Each number is 128 + 32 x the weight over its row's rms, rounded and kept within 0 to 255. Layers, rows and columns count from 0. Numbers have three digits each. The size before them is the row's rms in percent of the matrix's.

# up: layer 3 MLP up, 768x192, rms 0.276, rows 724-763, columns 48-95
# down: layer 3 MLP down (transposed), 768x192, rms 0.259, rows 724-763, columns 48-95
# gate: layer 3 MLP gate, 768x192, rms 0.259, rows 725-764, columns 48-95
up724 112:148124199136111119152166151143082133092050142164153079069143081186089118083090096066156110117159193074134152147094135172092091149130132098115100
down724 106:210133130111118172133174141129090196151123079139109112152192174108121087166109130128140118136129150142147131154151034112101078105098140156181099
gate725 104:103069111124096089130084181187200080135167140089112103128117127118103080172170143123135155090125115115154135130120100127145122141116137143181106
up725 110:119085124124093120099049153163113091098122119147140139203141131152139127135102140122116116148163071134097157154122153135159153107117129171151192
down725 105:127151083130146101111126172132134141147112127146092079129103137158143132139134108148110149116082118181129111121106091148112154175128118141105093
gate726 102:080150106184153095121127120147094161130211142177130126129079087143121154125082110129114195115147102113118088075172151079155118146137098085120078
up726 104:147103117156065204137153153155149130131117116120185135123169150154135093075143183117191075100149144093144181150070114169115139092144172126166108
down726 096:106180154148163141163126135164083143203062047129177082137112127108099165065092078110108114126107150124180159107171110106087153114176164089123126
gate727 105:145123144112151168092087148155138102088089097145082106128065187132149109072145177133042120138125129163113087158096072152108122104145104167118130
up727 108:114128123115188159114116135092126140137117167143034123108089079128124087117091114105082118135101137094129092126131079146120097139103070180165146
down727 106:149112179166104177050122186137115070118159113120091151072122144103095136151087131107112086145112113101134164178079060134141134109131153092089119
gate728 091:183179132144132142166143104149072167161099087128136130161155189140164078051149116135186135129150148090140146170138137102129098184131099047105135
up728 092:089127112156110147120122139146111189098093056140149115130129092140098109085074144097094089169089116153171097126151147105180111101052116110136140
down728 096:099088037033081097140178162145121137157084079118153131113119143179175136101121119073129126190167120155118103183188095101105206143127134070105125
gate729 095:136119152133160036148123133177112124082139169130079138145127116158084137118163081170120093092105142171167174124151113159085148178161149108113101
up729 090:136169139168103127147139128114087194141117156122054117114117094164111061110171100186109131109155133134110121162131070145200128135198118137179144
down729 095:093182109138104121194155116158114108141107120079115092109126134094078083155124152192118116077152094123084133142122098109138054143147119126133130
gate730 097:117144117128131153131191161084149112158109081126130165114148139114152107157164162115109126122138101171134109137133151072095131160112188162136126
up730 102:140052172049129160145167113181062123105109135120174141159164177152166159135128044103120137195092088058165213099084115130158156069122166110196113
down730 101:141123154076147107154100192127129121126119156064138106092117131102048156104150180164134145120106121076134101135153160142168113171113113125152127
gate731 099:164170112169129100135152089174116126076114116130105118103157104173112141126148161070080171113125135152117080075070096143110117096128191159102147
up731 094:161094174149098158112152121131146116122155146140096114150131138144087076162111141060137116090083142108146121089120164128160080137121152101085137
down731 098:179105138121143116120116133122161158106100106131071119155089101137166123169128147215130102107178108078136134103086088148172077133088156151137193
gate732 099:144115098123125081090132175153188107171082128114086090155143162109082149127125117154091137188194102156112134113126150158129132146140196124206099
up732 094:109074075129126118174124094095190094146104094150195111118103128142069111167122067116104121112185170173109060147127152144120069107145173156164137
down732 090:149114085081140212092061109141050112130130085101147100130155147114154160172187076139123141129070157177101169147139109116113131159137111132130156
gate733 098:150104150114128143124126105088162226110168136119147111116114156095111142128164126115179103145102059138153118117234078138172167157120134182169121
up733 095:142133097157096111182102109123077168157163045086143124155140132127153124121136124124109111134094126088153129163059134110125130125072122082078134
down733 099:086167107135127123149141096128181133133115082127088101180117105137166057102106120117191125119141172067128139076121161123087171132145129130151140
gate734 100:207092130088165110143158220135133152140151105131103115089093139117128104136114153138131148106144051098147142150061065119066098094128162177129085
up734 107:085132102100139092142133108108158094137073145134146094159141162131089141126136138091101138137111143179119035121112148095126160129208146145096124
down734 102:129148162169112084158065186142081140116111122156090140218154117075119204081110159132103101163103151156124076117087119072099148169139094100113143
gate735 104:140126132137132145159088119126103115142062180142101128160126154141168154117119152099110145182135128163167187130133093075120117155152166119072197
up735 100:107145144100123126125086114063093142134136149087148139129101126155177132178170199194169122146114118137098167070112126169099111161146131195126135
down735 100:172102069087094173155128138096119126127156135152148121122149094190118156118109116123099142200108147187165125190122086080123102113111182149111124
gate736 090:192110159135156132080084131081064018150078190186089171172163147132096193070073138122066133171170130082179124115056131110123118102130123165184062
up736 092:072129095094124101136102130116144222137132063131113124165102150088165134109144085131142160068189126129092086182129130138128097118144140116104145
down736 096:117184111188138134201124110131144119099170145149108143125107114134131142179109104142085072113118067121117116187145139089145135102138134058144150
gate737 102:123080192089151187116125148235188128149077077128112127096127106120093128157121158184144144078095134131097114120087141156116120128141150145108120
up737 101:133094132130121159119121121255124162140120105068104148167135103092160146133146124116115073132103097193091096070114107172154083110140145103081088
down737 101:120129074085130144128115120132114089158146120146142166156154122087184120167136102141168129076135116118175142136112169224140138144107161158153138
gate738 101:099122133115138158133134125149130137077157173155097133158185080118179069114156120098108111095118141122133112162140121145103155083122145079108114
up738 096:117139117128156127181141084183123147164079117121148122140138113139148105132119138126107131086144123091134091130141122069137099128177081141050184
down738 096:127136167125144133118134142142124085119157162122118107104145130066178122118179152114100076144066115140150159148151101143177095151129136139093072
gate739 107:160104142097137116082161150164108142125150137103125085133096084159129130132116070146073168120155101111142134119078140102181086123146153163136122
up739 110:138131182189103123112121111115074092147151093114118207142148166165082101134123130101119132137151114146129131144080144149114159119089181037154097
down739 107:161089203148145166146142138114132131149122162106150185145104100132183106159114112081135114145087092232142151144123121064064081177152114147173102
gate740 099:107167117144187122146192074137122171119128107115105158137125108119153187121151090133140106066150088165115125190141086121106124174125100081152199
up740 097:136134115108115120139128115147134162105162091164136091113134107108117104130129120080113131074120124100166145139134103165148137151112127130127106
down740 105:211152107125100092123110136133098154152166123122144155083100103145118050107184143069115157149113142141079151078056180147144120118070133128089168
gate741 099:087073151077111086166127154084168124148116140156161095112145169065105132081111139124114176123067052107121041121175091133127169072113217166141149
up741 104:147119112136084126161165148106133099121077171177118086120110150119167125136138124124117080119140064147195035163205166120096118122110167151120136
down741 100:069163129108097136113143131067114118148135145137119134153105144124133114106084119124156155083164153133141077116190110149091179101175185175132121
gate742 097:158190109083100141167099167183144142138155100157191112184210153113124080114123170140127072101118112126091123122128119116178089125156203108158114
up742 100:125092129186129133167026114152136082129130091124161119121114113132099112081130161147149113178150129119131168123066096108134147127085135140086138
down742 098:113112167116109161095092097135135232108136157159066155123095107164138113159187156132178136121129219191150077138167096180110144174133182130140127
gate743 094:069149077128131170143170153135078163156096142207086133158096109124074166112117096088120130090122113155159117118136146049159113113107128116123139
up743 094:130163087124132124110120126157129174159067151173080176082140133133132095084091187119110100190114113135125091140079099132181131170191080085187134
down743 104:196193110111137153148157083111102144177066225110097174141092131228103069137116183090168200145147144132161085132137126106150098096137130143093182
gate744 092:118130126134148103110130180095099119081170126105098106140153155110102177122153112151096191129127174121152103119139129152079128114081140130103191
up744 094:111070099115126130115151142175129134137146126127166097079104142131116152147114119041092160159136069147150143173103126134106123145138142144169085
down744 090:129155105156062159157073129159127074112160094089125123167075116133074152119152124139063103102094135144205169136109124109148149132177125157093145
gate745 097:087128140081079143123134106094072136103139134134166138143083110066133142191111137125136182097115136188187060191137177138140118112133083115112102
up745 092:131106143140127140165120141168168129133136108145113137085132163176118114126125138103132102134187083135113158119065065109176170171083119177158145
down745 100:108173164136104154141132171185133123126122173109129202151149126170143169136120165163177087115132180150152117089068161072141095172107116100194088
gate746 106:126132141091109153099172070137178135095139119145155147143157146092150141148203144132117119131136110089136142156142142073151115176100129159158172
up746 107:152142128124187120124152110093134152098160130111162142144115140133134129173151129125104128058164124169154161167108105192157046115132086116131128
down746 107:122153058125129115113114094143099157150082118111092146133132136055150120131127116093157107121138150123140132110137171149176088133208098166172144
gate747 095:192108073145179143133065119162130148109127147107111144072075108159133146120141105150123086082206152146123069179109123139146165141124087094157152
up747 100:192119096122100086102100136174052113142114148109125109117093080125127165138119104135159060100192183172132132167129124134191105080081139099093154
down747 102:222151135122115130071114140108150095097056096129128151172109111125121137134175209110142048109131175155119197181140142084134153141117164122099181
gate748 103:135189115143150115071109112136110163133159116102124084066120175176138159171077141141122101159174139136120115196111134156144102163081157164151115
up748 105:127137119121183156095166148124120099133137085127131151132113095138132149129095185120125174127149077131132122135186119116112140081180193081082150
down748 103:121113187169162112153131163147157189117122116169122107087107165149174136112122121147054127132126159128130124120130113056175120155139182085133081
gate749 099:101156149155112117115141088131119161120117122061142182112134068119088131120114097186177195119125143087102086176169112111125095146110125127129115
up749 099:084117118106170059109185159174108131096085100137100118121144120139151129141106146138123127133091155137125084164146105124120119121160115080116120
down749 099:159144151096159121132123141030140094131148113134173125109180160138127115091144170101143117097133122093157173118155102134116139083174124063157189
gate750 110:109078107094189117139104138141110144124149132157148130197176109125102148102197121128104147091099124082180142086120074155133159116105180076114127
up750 105:123133109074123147163147149137141117137140166147144117140129104114146101158134116163132190117119136192138116154084091191107195126113142167102113
down750 110:043098142156115182109066094113115104123178153142135151123121083148121100065138112133109103123137114179126151107135112122152146142123154101101160
gate751 103:143059135134186109156124109175170112162108096112107127068121176131124106109153174123129099135095156109093136098114115133085120104142113100101134
up751 101:102201126151154098179086164112140099164134099137109158088127146044114148111205099124117136144142146168124115155091144061137160081157172074163150
down751 100:103122100148143182146197139134112123131146096108095125169156148167119139120058149188167091097081101120163121099116133072211120120176153157103110
gate752 106:142176121187164151184200144065109167162090090109122108128134128072143119148093172101168113127086098145134148145109143147128164137102149111083119
up752 110:113139106124116155137133075117156119092151168119133140155135138131142165137065073132127131097139150131119133221174050075121146078135082103098112
down752 106:121100135147089169099132104128113117088133104060095099105166101112079111128097104149142154140072147112138136096117140126088070162169180136095099
gate753 098:114180147096128127073083164171116191132145085147085143082115128198102049067066104135103142145102088108112177091158107182151105157133170078124123
up753 098:129126150181205156088152103077178130105131099145128183096129152117174147137138225109141103153170163163041165142183139074163117081145112144116085
down753 100:157070101084157093155126136134117191183136141190080153132150128113172100098169113122132119110152183137030103169109088157124108128105112163150117
gate754 103:126123128113165099154114115080087052128099094137050118171160132122112100092100118098127068139099113137094108165093118130092094052113102220152146
up754 097:115097101167140108158073123118122126091079082135142131135123095046177087145126090139145167068135144135035133132180153093097112120100099159106132
down754 102:185128090090178136160121145114080123196126139102175143130168102131165087129139097147128096148071130087193128138093229143150114162097123138111126
gate755 099:133123121115119099093145170103112140128141167094138130078120119110105132121159129116144090097116104200144141073162131099151151069098084139127145
up755 093:157074144122114072104153149117173111141087171137112159120177089105119197104137116078127118091104134161137069158114124130128138063147141171060113
down755 098:152091108110180160105114112133134135129128135130122082145135112137051126181140117129173172116124104197064134113143108172134122095072090144075107
gate756 095:088124152095113096121131092183149118131156132132108125132162102095067119126136151116198158145057106139078136172178147153122107130128168119167098
up756 095:142136153126080136130166123123167099054119163134098108103146129157187132146130102148135126076166164116174222081113072056118155141114149114103096
down756 101:145125163145088144138113235128175143121132123077127130083110122125141126152112142162093085122112117165105135092109141092079198146160116072163108
gate757 100:160133139043127117148144125096163093169086123110149123037108123100093142137143044145104101141141174079096151169124119128115135131129110150172102
up757 098:110087103054078124103059111101127129073119116146112060112164113087096188115156048124165090172106127137177105107137119139097143134164113127156172
down757 093:184099094132138128130127126110116138156176089182090123170092164149137121135107151155135145207094163109042201116144109106104127148165096159068131
gate758 100:119107132136147145145126150087103108112186153103133155165088091132144145109125100173111120100159142153125106156138142146113130133125134146204088
up758 104:142168119143131126103109095151113089081106072098049159122130170103096073172146142071172140101166101146104114193170134075102138146074126116102156
down758 105:096156163079129137158106110185136129110084126156082108065185120138129122194164175101071191117145086138130072156089123088146147181125097111163124
gate759 105:089129091097120106184103151151163126122067146164152164184189143131110120086037105089072088162084102141134152124132149151088131181112112175168099
up759 101:092080116036144060064109165166151157084116086114127154130136168128107184070108154079122086168127158183119177156096109122118130163104130173131195
down759 097:132087091124111154115106127087088153128172088153132153117125125134118141132122102157075110102156105126148158157143071141158162071163154142160111
gate760 097:115138161133121128084104131161093063129109168161124178151169042155149161190073065103105115122107156141160105152142097143156108122154110190148088
up760 097:153162122122121089133146147126156150130155135174111144082078182103127159137128088110098145151173122124161146108137162127127085083128119093079128
down760 100:164129156136147151098123152116112194064109149078087076099079125111086102096088112120116127111131101110155147125085125113095116084084143087163125
gate761 103:112161114200110179148100168107139199130132156131155133198155133111158083141104164152136109128128152114153115104152172076112103134133080095123108
up761 106:101144119158057151169114171151184164174130149097214144117130114129139057112146140117170130101121131112142139159097114137147168153105088123103134
down761 092:182144101132127160127110139073157110097128131139104094140131173112123183191163171090151192056113154136102148118111140137111156227130160172135096
gate762 104:117120148099110120117181189125148146175152188132123071072143102109148140091142100162145058103076111106132132080181160112089099146109157125138183
up762 108:131104077132128105145094092118161167081133082135065174136140129209120144139140139160103127128140148120130086133120121145112172079188147104187116
down762 096:167130145139137124100072085088127093133111140106098103132155113117164113134112128169142145119089148134155146091112129118064126129182148171135175
gate763 102:136094126135109185112120117162152093128096116146068092141083106129148115145109127103121135173135144092113105150116205144148097143079149123159157
up763 109:127058110153128127101110106126129077112125182162126145097063067079138146164112151114132143219108103150110122088105134148171105104125092085129121
down763 106:171085185131127117120093053151105180115110041130092128090113112154149109149119128086127129139146088155094100100095182118083145172154133087151159
gate764 097:085138108154075087143158141105099073128087118105158161128120111123083129092129100130112090072113131065122086125125151117150062158109105162060142